Weights of a small GPT-style language model, trained from scratch on English Wikipedia.
Size: width 64, vocabulary 25628, 4.02M parameters.
Architecture: LayerNorm before each block, rotary positions.
Training: a variant of SOAP for these matrices, 155M tokens, 4715 steps.
Each number is 500 + 40 x the weight over its row's rms, rounded and kept within 0 to 999. Layers, rows and columns count from 0. Numbers have three digits each. The size before them is the row's rms in percent of the matrix's.

# q: layer 9 attention query, 64x64, rms 0.0709, rows 0-63, columns 0-31
# k: layer 9 attention key, 32x64, rms 0.0716, rows 0-31, columns 0-31
# v: layer 9 attention value, 32x64, rms 0.0708, rows 0-31, columns 0-31
# o: layer 9 attention output (transposed), 64x64, rms 0.088, rows 0-63, columns 0-31
# up: layer 9 MLP up, 256x64, rms 0.101, rows 0-83, columns 0-31
# down: layer 9 MLP down (transposed), 256x64, rms 0.1, rows 0-83, columns 0-31
q0 066:533596497473555524498562478520490425448435472474504445458506434568506551526501460533553468475478
q32 052:472514442517542530530578458486454445557466584499516473519510547505510493500471533443502411440520
k0 051:466468429486457542455462480484548514497430492504509467534537492420497456562538489490472524556535
q1 071:473587449518556508531605510492473437485494497489470532482509482528488524521530544568447469529430
q33 057:490548548485465427520456523511548489411557470469497572542495451474464581496544482576481523544482
k1 056:472484575458521446511457498560537535472590513497450569445540512549515534444484486511530533453566
q2 072:485429528444447481495428417482490555558465514490452514551474562421503436480451518475489505464540
q34 040:512475483451512450526543439547493520591437534545455452487450475491561413473503557452449562528466
k2 056:488481497483452547523531528485483498479452476497600473497468446471562506606514459485484495587469
q3 079:551408526498484520482467384513488542527438535428488440519519565463515494480462486453513518478449
q35 043:561473466479546527517536470559490418510508515515528420514491450545485484498402477473492552553457
k3 070:453457536488449474524449521476517506407541478474558553510478507451529476517500381467519525525514
q4 077:507544530572529562544523515493496456513542507566550491556464444518443521445461532545471397465511
q36 052:421582589524530501497453490508547471500561467516508539461530463532482531464492519600482484447511
k4 059:535498474501504527490552494484467461547513505519532448507514513521391512518444547487519520508486
q5 082:457537594563539531483471502495453478482582524495457472496521460548455552430497533518470494454494
q37 089:456590593523539530494431500503453459465593510496478551514525456505448555436530482571477500458514
k5 089:511492536493516494476486486566525498494494530533531539443510509493415556564487463533559545514560
q6 081:430469447509492559506495432521485476515500541463469446501504499526481453494476522633521466528485
q38 100:499536481471488547511458489527487484419545524488479514504496552465424510468518487614474453529534
k6 100:565519488618482448559559558523487505478554556541516511506509436563567538446475491533499472455509
q7 108:525474504589528448486551490542521487477574509488515503505486518536520554457481506546527527477514
q39 087:523465480509554463530537475530538476473620568533468469507456493532485568528478515517557488518502
k7 110:477557501539606495547450510520515456487585517513434499515528500560456586507424473529520474544495
q8 106:534474464479580489526428510503553537518489545576422541417526509479425486533554441409478468479542
q40 113:533485469518604512513440549511556493528529578565483518427514513509485495476533475432490439432541
k8 103:531446455565513482527509517545527461552521548530546579422436486531522457465507531489453533480499
q9 112:541509419470417493527499547504529498486503517436432492522522493510485559522434453433517537522436
q41 115:546503392488437455539496511540521510529524499465466442546560499558448567531449491411551512509438
k9 122:466433490458523480473495457480538484563506502549445465500617506506474523535478442525536526504410
q10 122:433496427490501505438494530479510489522497502508564551520489554539509572507467427533516536527446
q42 133:447487398511521475448494537497528520502465449512560527554485563499489578535498484525523507537461
k10 128:420602434441496499523524545479525461489488490547561541525462496443558485533511440487464506500468
q11 118:532532571519461522536449537416473494532501486480575474458509464542486462531544495498476463580513
q43 125:549507593499458520521463525460518485512495501488575503444496458547454478528538549517524448561540
k11 122:441448501542532534510472532456527535479481519528552478422517470513499502492427540493530459570544
q12 121:547493562452436549496481502527450505441475464556465500478545449487511490473477516506453476470511
q44 116:547500572494464508449543469554459517427515496533506461428533457555530499502475524524494485494504
k12 113:491511486515551472463469471476460567425551464486417459515527474477565514512513548497522466456567
q13 117:519508539502515525595488446450569439463505491456507513554500468469487542455494558495517527445489
q45 138:524479544486502516579541479454588452469463532478523535548517485487480550462495568478516532458486
k13 127:470484478583493504496573544523529489562412526477514492531488472419482466487501472542506514470504
q14 111:476536463466501496511487483526532539561537560491536414519438499477534509522489454506457499549522
q46 120:482522471465455531506521476504559548537522587501524456491446498501549526530496477475471458503505
k14 124:476498450476487543492523508520529487512508551488417440459503482567550500506517454466425462449550
q15 115:522452437551486481545518504490506483460503499547473487428581530541523548467450438492532535513533
q47 140:523462431578490489550447522481510460476514512527488525413520489545509517408471433517521526477496
k15 129:486487491516528442518534459510475430456473443477471524512529477521493447504540467503539480514452
q16 065:539586546516491511488544578525460503437519520483481527488510478589493530551482475552551480536439
q48 047:505476517458556480521388510508484523486560481456495541489512498477485545503511473597490466501465
k16 049:478476527554504500460478432487563474609493510523462470535523556483447492495545499424507507464554
q17 061:414517492473463560475466520475509531489412533604465558510470530421544457576447544557464485528519
q49 047:455502536522428476504526521542512550550412538560480499437509477556540428478552570511460542483497
k17 057:531582486486519503512516428509459421529577486448524497544459518535412545525510506464545476508529
q18 062:530500496544555501509490434478544505545496495499498413518506547462476488479436504475522555445507
q50 058:471489455547537575482577450508483481558479554519533420496512517482492476484431544465519470481497
k18 053:486436466479486507477526469496530537501366455490564500528455489490507394470533478455440515551488
q19 089:536546502514597492465497527512535463520603497541528481499554551517455509436448469517539486479474
q51 069:480515489598507542479528521497531494563459555532583428475484496523505450459443534456559475485509
k19 062:549481425516537524559486486532456498500469511516462417502467478548456459470541561492412476477509
q20 087:461485467533498470543462455474440560542469503495446499537506489466458410494485492475528517494550
q52 071:457562488495409468510456458527456586489457462532455477532532517420531443512445445522523458492521
k20 079:493443475507431573496593551495561568517446481500597445529488460536555498433477532507451444495482
q21 061:395491432499475458435509490472505455515430491520455513432503527508573513558518459496476527491431
q53 064:438562459485397479457478528497500558448517432495455556504501546448491467466506482544511484584488
k21 073:558525504485461518444527506491465569559521482400518449493476499445484496483528554426551483435542
q22 084:503534490472518490451504511499505476536640523448478574489543548549456509479447461553468407483507
q54 088:527514458486545548462519522488566491522610478437484556447527541564422533476502465495497466502523
k22 087:578532427482517495522458479491452458488442468463441506466451486527479541558598560436498471479544
q23 116:541470504531497502459467509495531454513596524512552435487527475614471552451474462494512485501513
q55 093:509449533477472461468448521459551433459598422466563462477532502595494537493459485572517547500508
k23 083:521513447492491455463556531517491466499567493488519460487534516525547485576470524552502535483518
q24 125:543511551499500468448459475527492519514616480560466472464507500546519568510492513495541426467478
q56 110:544553572476484537437405468494485564511589487509461469462526456526485492475486442510534448451498
k24 110:437485549511527457507489483602523539485444480551492486487512444554579496507505401489562432524466
q25 113:483537550557548498559547439473451456535471492473441550552501523490509546464496561498529514547493
q57 121:483561550549534499572558450461467465535453477444523479513465506510485559518508571524524497527428
k25 112:534553471506607503569536529488516454551410488472418447502515561476518521474498538463458492535461
q26 109:487477461485493477442539513481503446468516501511469459485458525518522505488451474440495478553445
q58 121:493458471520520480483530543471458460464546517460516407515418506558511464464461508491474484571467
k26 117:553459424499543570491467500467531515539478465508525502444402485559472466502484551514500587527467
q27 121:534517512466451510492525481506557516439475487478522439443508452503535537525474523458566522549598
q59 117:538497537431465535513523465505544500482490489438550429446547470497517561511523490462523532541601
k27 130:528512518452445528479527499557524395530482509437603426470506492473466531483496533399501471488557
q28 120:520478456542504527529480523557500504484538478500518462515402497450550499521503482500557558493499
q60 134:518489463494500537514475532534492509487541510506503514506399519442565509530517502497568578487468
k28 134:512517440449492499556501451483502503555513492532497481433515621500513504472506531555541511573503
q29 113:502522553522516496484473545479494511491445521535524489511589465467514559515448517419492580456433
q61 122:536534546543540451504498524503489533512433479498465501520579467449513575524480511413505573456457
k29 118:616542543496478444510524565494486587540445471490526536549516450534512517492543520407475494513468
q30 116:518493449497449498599542422560519545429501508446414480481538521502461413479489479465488498530536
q62 128:531504485473484496596527440556493550444483507424433481498507553436446420483487507500454484525519
k30 121:491503519468547466483512550486434532513516468459497421467441507515477425547506484472531546518424
q31 115:503494524521469479494485491543454426514453550465437558461447507433527533457536456532505500514535
q63 124:509449483540467473505473487521463390499453518499466537448488488453494524454559488560518501519578
k31 122:513476526486451429508503482491463359520495513586484548478469520447430472480512496477535524490520
v0 103:489427515537538493472556566472468488555537526459454471482490442484557515579517511519450502435484
o0 095:464504462484554518500487452536502552492520464500600461448472531549492500474531527522525446514479
o32 095:463535505410533572561556540472536486472537457479513514541479545494504453473550468500418443458539
v1 094:487481433540554507507440463495461530556503554500475556523549508491498418529599456451559544499473
o1 084:448476440478475525477521475494503481453550555519536550512532431507484549495409498514502497516510
o33 105:539496477447461548475535460544505415552423490539549481493499513488520493501552540526466520523411
v2 095:517484468547529531571429570488570472521500447492466548515550412432490514487417562504534543471494
o2 085:508542566484515425450507482473451492493543510471485465537508529503491466489427564552523488502469
o34 105:511521492490589530447432517475557472552487521442524558482577489519485490452491457548485484507501
v3 097:448520403520458468466470602437519528447555546431471509450471478496528520518583497498526489466582
o3 092:536459476475505451474565443517459445556457490508460527397576568504453502489471446540456529559499
o35 107:525613501475505469522554504470480473460488500470501502465526490468519465513565557529510417399517
v4 096:496466549487519456527478491493446450464478503484565450451554537447552455484464614551554554425476
o4 103:514556502560524429445463505505446538480501500482599457536479508485522457574541497534453488458538
o36 108:495501498482476496495494520450593533527452510568481446509508571558549556398492536487482411526494
v5 090:446528553524504543579532502521540486499515478506481463424511516508546547583547514477500494498495
o5 087:575555439525509547536519538544483467523475516476479520501489538500474448462427494500494416546534
o37 094:489461536535456498502487466447495508523435486517508373601554526525513508473552451487582488478531
v6 100:593445444495534498436532514490443455484536552522529534486479519451543486525494585418496468469517
o6 084:475510470511474478525499483569517481540538521475501468458509476544482438486484405456434487480496
o38 106:484539481476567551529448521440581495487461470493458448445505434518497515486515509514539498587493
v7 095:516504495464567584448437429507509494429462526606543488497462434476517549539545491509515524471482
o7 086:503529493514530487508414482525546505515552611473542486515514430472491465524485484494464525491587
o39 099:548513534522532529540523436491541497489521465521444491543579498482494539504410535474470484476493
v8 093:554513470512527532487548467517493510379506554521471481570492496465433541580470438459470541503473
o8 091:468474527530534544456482498516494411540494515516477493495561433537507565459472524536464473497505
o40 100:514568471528476553474532505451444473409558448596508508511498513549452548582527549504535538491500
v9 105:504535504530454520473513558539453481549493476530436483467602540516486430524500512550409536440514
o9 095:467487482498438480476459482439460495418559455499467471494462449521538537573509470483466565442479
o41 115:525473485536508512515440635539496518545500503465558547543526553527467560477454494464507458474523
v10 107:467543513567505480463549473523451551518434507531448481425494488452416567521421517523488540500591
o10 096:501554515479520625516577542519535450462456495449499569510486514510557463436509487448619490515459
o42 106:497495499531475473488430491422478478487586493473513475535518520546533501435507534437496519455478
v11 109:480496470531494487484537407454574481524549567513480486546500484536505475475533545566517481472488
o11 100:474532545560545523521545528522400477456528476478522530505494536522516568534417537546439486503460
o43 111:484502496460468538478514527519510530510463576472473505422529511533492412421479476460574514472463
v12 108:492497502556436461504503543525497474467467498494467512543430584479470557490513478510437476558483
o12 096:519533466496515452549504532449492558507458511535481478475545451509506418472373546489524540480499
o44 108:495420457514464493516506504450422459510634491520479438444485482513438476514489487523522519545481
v13 106:531520456487446497396510548518442499613555567500537468536528487512504530482446492533541484483435
o13 097:532423485525530514573498527491517496451429426461470454425477470558488531489530548457490451477432
o45 114:491458481510490441498433539493545484550408588514534565474589517480476487593510481536528536532507
v14 104:514542473547510454503490466446493433540460488516473490465446475510498536499434526581463567492477
o14 093:465470503421517539494519464530536509433546463569530541458562545457436599541535542551573475456462
o46 105:526464619532523520442443549446489498539481553468451503516496496512467475486495492450441487475540
v15 106:545512484488546439508551543528540542486515508532537457527440439504508538495523429466483565480530
o15 097:559516468439523571493488518486490497517532509414550569472506535549503477453504454577546533505429
o47 107:545518569582432513482441435539517511500503495532464491494479516490453574543549483579478473522521
v16 108:501518501540549421510477529397454480513516462570528500544448497485503452500493401437544483522527
o16 081:464477457454361492476481465534596540491430511491484533504476479502542468528522547472604490500443
o48 118:474533530510467505493525532531460530501527554451520463472620388553499525525489516479504456433513
v17 097:507502498479485414509536508544558510502546519517516504520425590500443547492544487494434473532519
o17 103:541520540534452455513514467550512473479469479519468437628498429488502569447544518516482529542500
o49 101:496485438472526526541432477496478484495531477420528553475480477480409469480509456531530449461460
v18 101:484511471498580466448482529543498500550485509536554513428531461450509534480451418512465528567482
o18 095:500539471463402599554460491481529523448439488529534451475558481534562454509509491472418511511438
o50 113:517518547551479409513493472571520413482561583475450559503468499393567525522453532529554490505465
v19 094:570511542507459571483515454436548476493481558441521502506448478529512561503550429499532463535541
o19 093:436488420526468620482536475548473553505475465540451481518510456449558535522484490489488512574540
o51 110:465522467459543448469517533426488515526517588518446473534499544501520451503516533544421509527500
v20 105:460537489490533488516436505597478585471507561398498521448517531513469493511504524478553475496529
o20 094:500550516488459554470532469532581494485496530513495481549445533546488477514525540477485517523427
o52 110:528519419523501423495456506493513464440448472462512413450515495525590427527456492512474552490506
v21 093:522498546577450533520478550519501518493516481514492560452527489504533511491478451468474472518524
o21 085:508408600522466448486428470454506473476474513530481471470525517565473449585455513487525463506457
o53 110:447508451485503515507501415497558522554583440523499461516404514463521560511546473519521518488521
v22 103:439474461509458511493538445525453488572508449483547554490502449505512519473556490467519537560527
o22 081:517529553568484547482500448558585478464490512508475523533515491458536463520493488463529490406503
o54 112:559470465461545493487484546459485523505460488466554521436468484460502455404569569522483519513500
v23 095:483476520551506558460431549532499482533499455482522451482576553503468492449578490509539444424503
o23 079:508467555497427462548518514421445506475546561420535462551472460474551483572466495538463503512496
o55 101:509489471507458503560553503531484549564441512490456437504557489472490473448568491384454442437451
v24 099:539478515583494536552501412464502522505581562452554476467506536409560458506494432440534488516549
o24 087:540521436543511545429562536498562499474503484536527483517514515518524452471407528534455552492511
o56 108:427544489542495523493548509491514521538483504502459563467475452494472559548532483424531513440468
v25 093:603542561531468484451420533526545508458569483494466494505507506405494465477478528477506447529525
o25 092:565474503447461539463482496456443528511492472495514533455552487549494570486507565476491514472455
o57 110:499452479567567449441495555465586461546536498464481474485421461489443495489445488517481465484464
v26 094:536579501485489551471500473570511439525504489515495430513505518458517523476511533468570570451440
o26 078:425439457550529435537443542487497490529498506569505505499533435479571526495474478544477451509596
o58 118:550444558541499499419548500602520514514467553481469465432481526585501483420567534425489515517523
v27 114:512547460548515463531576514496577499456497515436553459509553437516452513541481457511511447463534
o27 097:520551501488479566502499460493539523566483475512489444558489509429493465442509539504498496553561
o59 129:462473468561498467510505533515464444470540445499530499465539536497505460519509406529446415525488
v28 101:511547541503528496512475494448458454553502475511470428461542548482456501485529487532396488518513
o28 096:476499452496485507531502552472555565497509525501475505478506464518548549522457599573468558529461
o60 116:486482494448472467465521508436505468443510482532498573545520450513502553453563464480465456490584
v29 092:488495517464554536481489576475534491502476523477502512538479474473409472583492531525520446580530
o29 084:567466571522490578510481585529441452550500466436510525465473520502502497452438440514478523491481
o61 099:493475502435517512478545494456520441487490473570472421562590436472517437474477590509428476477497
v30 107:473523519517516481508449513423556458485469569534501500481479512511464523488462534449444582445505
o30 096:514532507505527456449463556526509478537513522534494495486508452553483501556524434519503520480497
o62 114:507556538496491489502535479490450476475560502473467508525522481497478526344442467502457497485473
v31 089:507464500528473514468521536464485439544458492507435494495469534476467525553556548517558513479465
o31 086:493562468472542443568482437485512465496513469534470517517526521447433527478480521528514524457461
o63 098:485412471479431521492507520513527511536561562474485465448520515514480492499496493488541455516458
up0 113:572464453512495577433481466472482480500413486448483548493560531462487487517453457538434587458494
down0 103:499560564508530421547556433467478466467512495537595506524480511439520581482464526498450485480565
up1 112:503586502548445492580442509548429490452508452474499495466454480473520500491540525464491477447465
down1 105:497457450480529520501578557542481586490478519528422499507495477549397513452491509469490460527448
up2 092:495475519491500563464490553472464502503495558487493539475440492569486422413436537500500520600519
down2 082:460559528446484491498470397516527497471445439509460472556501456484501519541459529565459505451471
up3 109:445505496484462536508484496530463435491572568460522497486539526478518405526500533475410475449529
down3 138:494566565545519479522500458483519545450532529552396431460511529500429516480491524535444477452505
up4 103:385502556481419470500527442521508552459520552502510510527467504467581460513479528472510450502529
down4 096:589563492414532563463515557530448481509462547432580516451537515526494533537481498476485561568484
up5 089:441460515451487485565528484516554526558441466591530458492506526487503435475522549524469563490407
down5 069:530516541461490506489541485429531553482528523506541506514479448499460543467502512508556495508477
up6 108:483498571503488501503540558495564411516435548475483497561452504470568519466506407500464510466489
down6 110:500470490498435485469496510484504552471466522488486541496561524493499483510556504542486529520526
up7 095:592445485402494470564521446524482492482415543455472511529532510500542487449459448560445580532472
down7 087:478447510482511472604482470529550482519565489577489455488475525503536417487516571450469543494505
up8 090:480477532574572576480533454475532454493434448468470469441442547521436539503483492483474575490490
down8 087:538471490395449460492482522514424492441501403493530476519543447450528481460417523497465528521447
up9 086:466497543412523510541457470517489446449514428483490477512497572516535511479541475516465559460485
down9 096:452488533499475532501477425521536478536530528466539486506504499603478532506491564455487519420511
up10 097:472477577525451533460477477518506463460515435450562546495470493473486553521502445466495583413501
down10 099:470533507574584508523445496426482546433553506556528510496487501579478473473492555465525548540569
up11 093:490495496496528496457526476408522519518458415460486540457500482540474468504443504421481498573486
down11 093:477543483547548471540416433476512485480489547500527475512556457452507460424533490522444478478625
up12 091:540568463428508499576546483477450458499594512547491470495446423470569439500393513479451466520462
down12 091:487473497473502478537451526465476431570462491484531563452494491488586505510517501507527498554439
up13 089:451440490464438495550508512525506418550465509488487489522389441534542554466475553493455505460530
down13 083:568510499574539522478499495585534591457506490419540525495577511489497504515484477490500502518528
up14 099:424559551534454495429548512497486505502442532539491479514564529484547479444477495508421456514506
down14 099:469528456537509473466485487477505556643480522463507505498478507540498531445537521528521442536485
up15 104:521411481467481469438436456491517423514491494451464425567586512497499501501526534519396473538501
down15 093:466506456560459468471492530553474594484559492535517587556465498443561522470540519511575550484527
up16 111:426487545511465544534427439498479452537515569519483477532515514490513459512497516577438498519505
down16 137:497436466458448558555475463528441474459576513445431477469509443547507500485549524513503516564538
up17 086:521506546456443475578554535461480564508586520527550455517536442464545499481551548458498437430499
down17 088:423560526586472490505427474448504420463451516571528548468448495550570480559507549490512490476517
up18 104:473556523503504569509487498489539548505458453555441415529461432459501476424516522510463497503573
down18 122:516520439451519500519493520442522481483513467461574505475557499603423555456494447519482569541506
up19 094:511462434488578442468512520429482420503510437526459521433501539589515468574503437535467540556470
down19 076:472494437525469550523536549531533512487476481460549518508466483569578475498542527426488504487546
up20 101:470403477567491511493535535516480386541524496517475515483455428507526493458504538450495484496492
down20 082:516565559440520498564438541453460549462468518534546476545505552511484469594562517472444502517459
up21 079:490477521534514558421504471485521484538515472543488412517517533437557511486531437410503550515543
down21 079:464512457532506476458539570491511429555469507559481461459501493544512496520414461530459505516443
up22 105:561538528539520527484491561526515538484524526508569391449502534502584492517447528435470505527485
down22 087:517510562464516453500560540442443530458535413436438507527583503437474484490573503513494554528484
up23 090:444539484491521508457531512496492496464403456496465469534513536480550531444453451471473460431501
down23 110:519460437538477489551501479541566536446452539515520506488539475491550468482507441510501395420530
up24 104:465541489489473513417509575489471561470491543575481479497509522439532407480513508499466509529477
down24 103:504428468441536514446604578546537485471512511510440556558501563541475511482524492455443451540500
up25 105:395539459510525525525479526522456567536502530498457473582606480496605477452482510527424488517523
down25 101:457465540509540480577475547523509532519539417532520475476489562518459488467544542494418548496511
up26 106:478523448507549483569538479421513529501471515453457489557506496486568489371447449503467381488497
down26 112:591475457524465476506427504560528480474483525526422508474464533483495476552528527470486459532516
up27 107:542569570495507521459501486440455487531457527416469514563460480467457529486495485528506540523467
down27 111:534464469512552481520456490459575419521484505511478417497548492480507492483508531515506483432526
up28 108:464600493485474539485553443474525592487432566474447526489506471526498442497452413514478490519476
down28 108:505442456494452531505531510480494481455519583515505449466472483438502427447542459418596432527539
up29 098:479503497454407524449566455553589560497559540462502492525472541530557582513487481459450482481517
down29 086:569462528471513541530546480543496564519488498486552523489536498500544438573438453504466499479505
up30 105:495545514489435523464442456501487478530510482546516433517499444516478488541419472463488514542541
down30 100:487431475556477510494526600515604537505505553505442533504490536583483439466539527632488487483499
up31 109:527463557502472471468437495447545497458459464542517493486460446500503530395561493411475525515548
down31 092:519508475503556517478523496581402439453549497481511502552508496447537510553449497473473521490472
up32 108:457427545463501519449425537479431473523449479521505527545484532497463523489556533474467471520504
down32 102:472505486503508456496501506536520478443486478446495494497513510511502436559496466442549538449558
up33 104:473525578458430552530472459530467549480444523505512493523468444424449502468484529534491538472481
down33 138:534463433494512448449492488526504529536439491492617580462508573567489534465429511506543524549532
up34 105:522491510421548554462519524516485464497516563451485552614501487450600483520496500485474490463518
down34 099:459508563570405513520475470560426516531500513492570472489554569466545512523479539528558506505472
up35 096:442417531521412454467502415540494508425401570436534484482536501455511513517502474487492568494499
down35 089:558473431457472567464476556498513488502587492529556468512497486534443512468463492450482419470523
up36 096:489448472525513528565546466478482470527481561587514465554499524479480482494508411477505476589502
down36 089:548516551471490509500448533571551508476496468497471488403477549510565497521532477443524554483464
up37 096:500451530456520478487492492500562463489491516515448507496479547475548484518530457484547555502568
down37 105:551482599544406532546452521449559538458470513546519565503458479581511490485457495530477474533539
up38 087:521562489465548488502475566519531536442455494395495525492489543485527447480560529464558499465479
down38 087:513444517525503502469532490556519437588522477474469539482552519506504499576582562543463506580499
up39 102:467489462474446502493557500492483473554437534431473497518505497542579474545429515510445528483471
down39 113:467477506453522522492545499487540532506457477515523457510596546509521544528535542429565457549423
up40 106:527527504526567444505527498487460500511554511407501459530487560536511424454477459491460562480553
down40 108:429470596398516463520506471517475469498474575483505439478474483458486491503487572507469519521530
up41 088:502540571459443523473478416514466494537465542478496510569524448495536568521541436563423488494492
down41 087:585479466479449472497464549525551533507488459519426478538524543490497515430534514432580492485455
up42 105:530453451442509502439494577518567531540513508445505438528533539519555485525470452527486555460560
down42 112:467433529554506440524551519573488502484534509503529460463471546490472531519508448508521502456455
up43 088:492545461419481568474545496540557508454533470537408467536455541520500544509527563437496484518390
down43 095:470439540477543475510530555455549462510490472422431450496479550457491467535434492465466536507438
up44 096:540519422472474478538490509533492536519552438529563463496534576452506411525537501498451567500552
down44 092:442497557406533524546472501518476488513449480439524488453483491490433458503506457531486549568450
up45 115:524477537428485547539544513534491541549478530454478526497425453519513485492479492529498513504448
down45 122:500503475491466521478516426451485451494454494499458522528423535557473519532497532428568509535501
up46 080:572537440530477492471499530434431483512513453511540421492499524432501569510468501489518563577547
down46 069:537553508491517556560486497468503461492522538468537494471474570474528425540551478468456542492498
up47 110:446475511473543491515505502457481460550539458470486471512503509447519515519512447423461501453560
down47 122:460482496486538476555529485487446511568473520484540499548443518514460496526548456499492564560487
up48 101:484430469509527532478493436498481520561472501461500475489444500464470462488517508537529536484429
down48 112:418606525499475452510470432493450548495491532466494500483550502424439513478468462504514567499481
up49 100:419417488557466500549509476524503499488496501514491436507418490538470444494476516483434527510479
down49 092:488508530499463555508516472565556536582524483491479496448477557545548472500538484540596466600516
up50 106:473495522499577569515429492512550516493490453436496588529493448486562511537481445523502508509456
down50 108:581424527489495444464496458503411513493471518482464454514443446520495525448567507589523472546474
up51 092:531454522456537525467539514449531513494455431493410495581479538443480478552584489580463516473501
down51 102:510484473509488483448486521554519648468494497476468523557487438457473450481571474475493448567482
up52 112:510503504467463507548500442501526501533442521518454527537542447526482433506521463501435566433483
down52 094:584548473555465521459487519482493552518524518485523447442481525515493467496471515589537482536517
up53 080:527564514423493605537499513473395555499485503513527546519485518522438470436546573559523480465506
down53 108:475463513484502524506496552491568458500449501504600477513456484534530525487575504547465487468515
up54 105:488492488515475514516505546506466528523448550571537556476467539545473485526507546497487596474477
down54 083:520578561483498563477500475493526457541546493484498517478523496464467443546532468434537539542558
up55 098:484518519547570529503572485471481567483501545480538527486442482530512493368520562429469483538553
down55 081:554499466404449504470490491469441490552508539502490549550484464548469488569471580547515485489462
up56 083:440518502469483556505538542447483488474517553374479482559462427547542498444500459456500477526535
down56 091:581460540488508533516580519519494451531485409521482507455510561499475542511495576526450496510486
up57 088:528461451546474503585527476480520572556463493520485464508503594484547540507475483544503487510548
down57 095:505481561508524515546514432527532559624539526480453481454536474501475500451467532547555520507408
up58 096:445486556487554525431511489505471465480495467438462498468622401470508469490518409533466533491522
down58 095:572437523486461515537472439526512501441558558504495492461508495482389583532487522521471484518423
up59 103:478442461561464501507519489472502502527428538497508519481566552534484485478442536504485421511517
down59 104:523534499518467553517484446507526437442440513558493558455462436510576515444487556561492475502544
up60 090:434449511543489466467534502491500503514484546487481523492429482563535571525493502456510568547472
down60 091:505488530517513527508468459585492502489490457528475438399482504541573464412491498529516512458482
up61 099:475477540521529498484520520474532448461498433502508493577567488494546498491512474470453567510503
down61 113:523470490501504508467562457499456458517494526485516501536447545567537466507478482477543471449553
up62 100:509544533485512524492535487416435532538455482480445474428514557553449456502514547602496546476472
down62 112:581497496552493497581500543497520496394582477478494476463525469501516476451485499514514422595550
up63 089:490510523541469492536536536499527531509447470514520509488505450484467473483509439470527516537491
down63 089:498431487462476522474484471467545526490545506502428562510547495469414518502484495501492535478517
up64 105:520574539445431523457505502449502515524497511522453451519520498464597454463476555555457441511484
down64 110:470529525480465568524410512421525438497479506482499468532500504517538513483525527458457453530453
up65 100:439493519571480507508474454473459495457417571550577472474519515421517501502459516566496434511544
down65 102:496380496487524505458466489472518469489474501532497531590414465523519522430453546479480514484520
up66 101:555422543514548499562483510556508526451479520514437484484541491400503492577424502448433583514506
down66 116:417541511490468511462506467514553488520478497512493530531457546560495456403543478521514465505546
up67 097:544478508473478559456464436496577526520514510487463498551537521463521498493541535538518513547476
down67 097:513520495512535420541498588524440468473538533444445448552432537508455513533449438437562464493504
up68 103:487590533437447533492500535487468587496508490516477524582542521475481584484580462468465519444548
down68 101:465446494445458524536517491504484465517581486523417525554481533459472526520471432455471519439467
up69 101:499500555531433480460491556507519452510462509492531545511476536431435500511528467428551592481521
down69 098:488478511448504480517577458405432561507526487493447486526459454477504508484488530436506512540446
up70 085:512528481485465532537491554520519535526501536542457577507560483557510459521494477614458549448486
down70 081:478483501508502453477503576488500554496507463563503541549486493588536437400502482497490533504428
up71 096:475579434459520493482537493478487467529466508569463460477524510432535500527537476594533477558444
down71 095:539468609544470500492549514483471488524530414477569527470494453458470500455482504485512549533512
up72 089:471571503540484571484514453448524521556425538497477415572461509493505497499514460506528549402521
down72 105:489429542516436531435466487461514517480552472512489545509530438543445605536475517504477495516469
up73 098:469500428472447553539489521408517482535449511536555555461464507454522481515472499525463569494504
down73 105:511506505562456486504515501434514574541459462464518549515566459450452487492473521531434547476468
up74 118:497531551510500525479498436519486529548495550515519404500417393517506495443506544447460533543507
down74 124:500493546517631454538495539480535506483566488485431566533466525535497520490494484480408566502520
up75 078:507465438477552498488484480417461514464505530468477478522492459516445540412527543547447474474466
down75 082:484521571511514418504552464436539535486474469532543475496491476503494498509480547513525527484481
up76 077:461480579576527465524458559474518457411439509573510542498455451535507526475450504539489541566516
down76 080:480530559535429534505480378407538553430452488449513519483444462477487531413501496482533476533449
up77 097:542560485489440470463549507474494429519449485482497444471489512511476553520534533616485523496463
down77 077:501514437494584563517483564441518534508498571507501478476431487438522454506506513437488446539566
up78 087:459503541487616536454505485469506523446453541518523460474577524421453531588514509463531542488563
down78 096:476462554521516522438489427513466420492518540515540434479494505533536536484524497482570460499431
up79 099:488538566555518459449522465495528525469424499542510473530419560436419558444519461516540478529492
down79 091:476577485461505525546458510486481502454478528593506481489563494527423379511510497517528544481569
up80 109:491447444531490447436506490526461434564361545518470455465493455556466477529493516543524524563454
down80 092:506476501488494560483499480485484554487596383522445538518482499466451449504532467564438472417524
up81 099:441497558492475493443495542555539459471424493477491522478446527449535419495547541508444528508548
down81 094:491548434532509528557466565584457473526510508552502463445454534539379454547443491507531490493542
up82 105:479505541416504549535370510491443479529534550526536526572497505494519466458513510508460541571527
down82 112:505505521407499572491468551497506468512500510581503469483508508499534508469594539486494558467448
up83 109:543551463487567550464545592537529535441523454463447566525470513479496499460488461510470533492518
down83 099:478446494518492496464468473561453516469507555494428441438495438539520451558553459479562467423494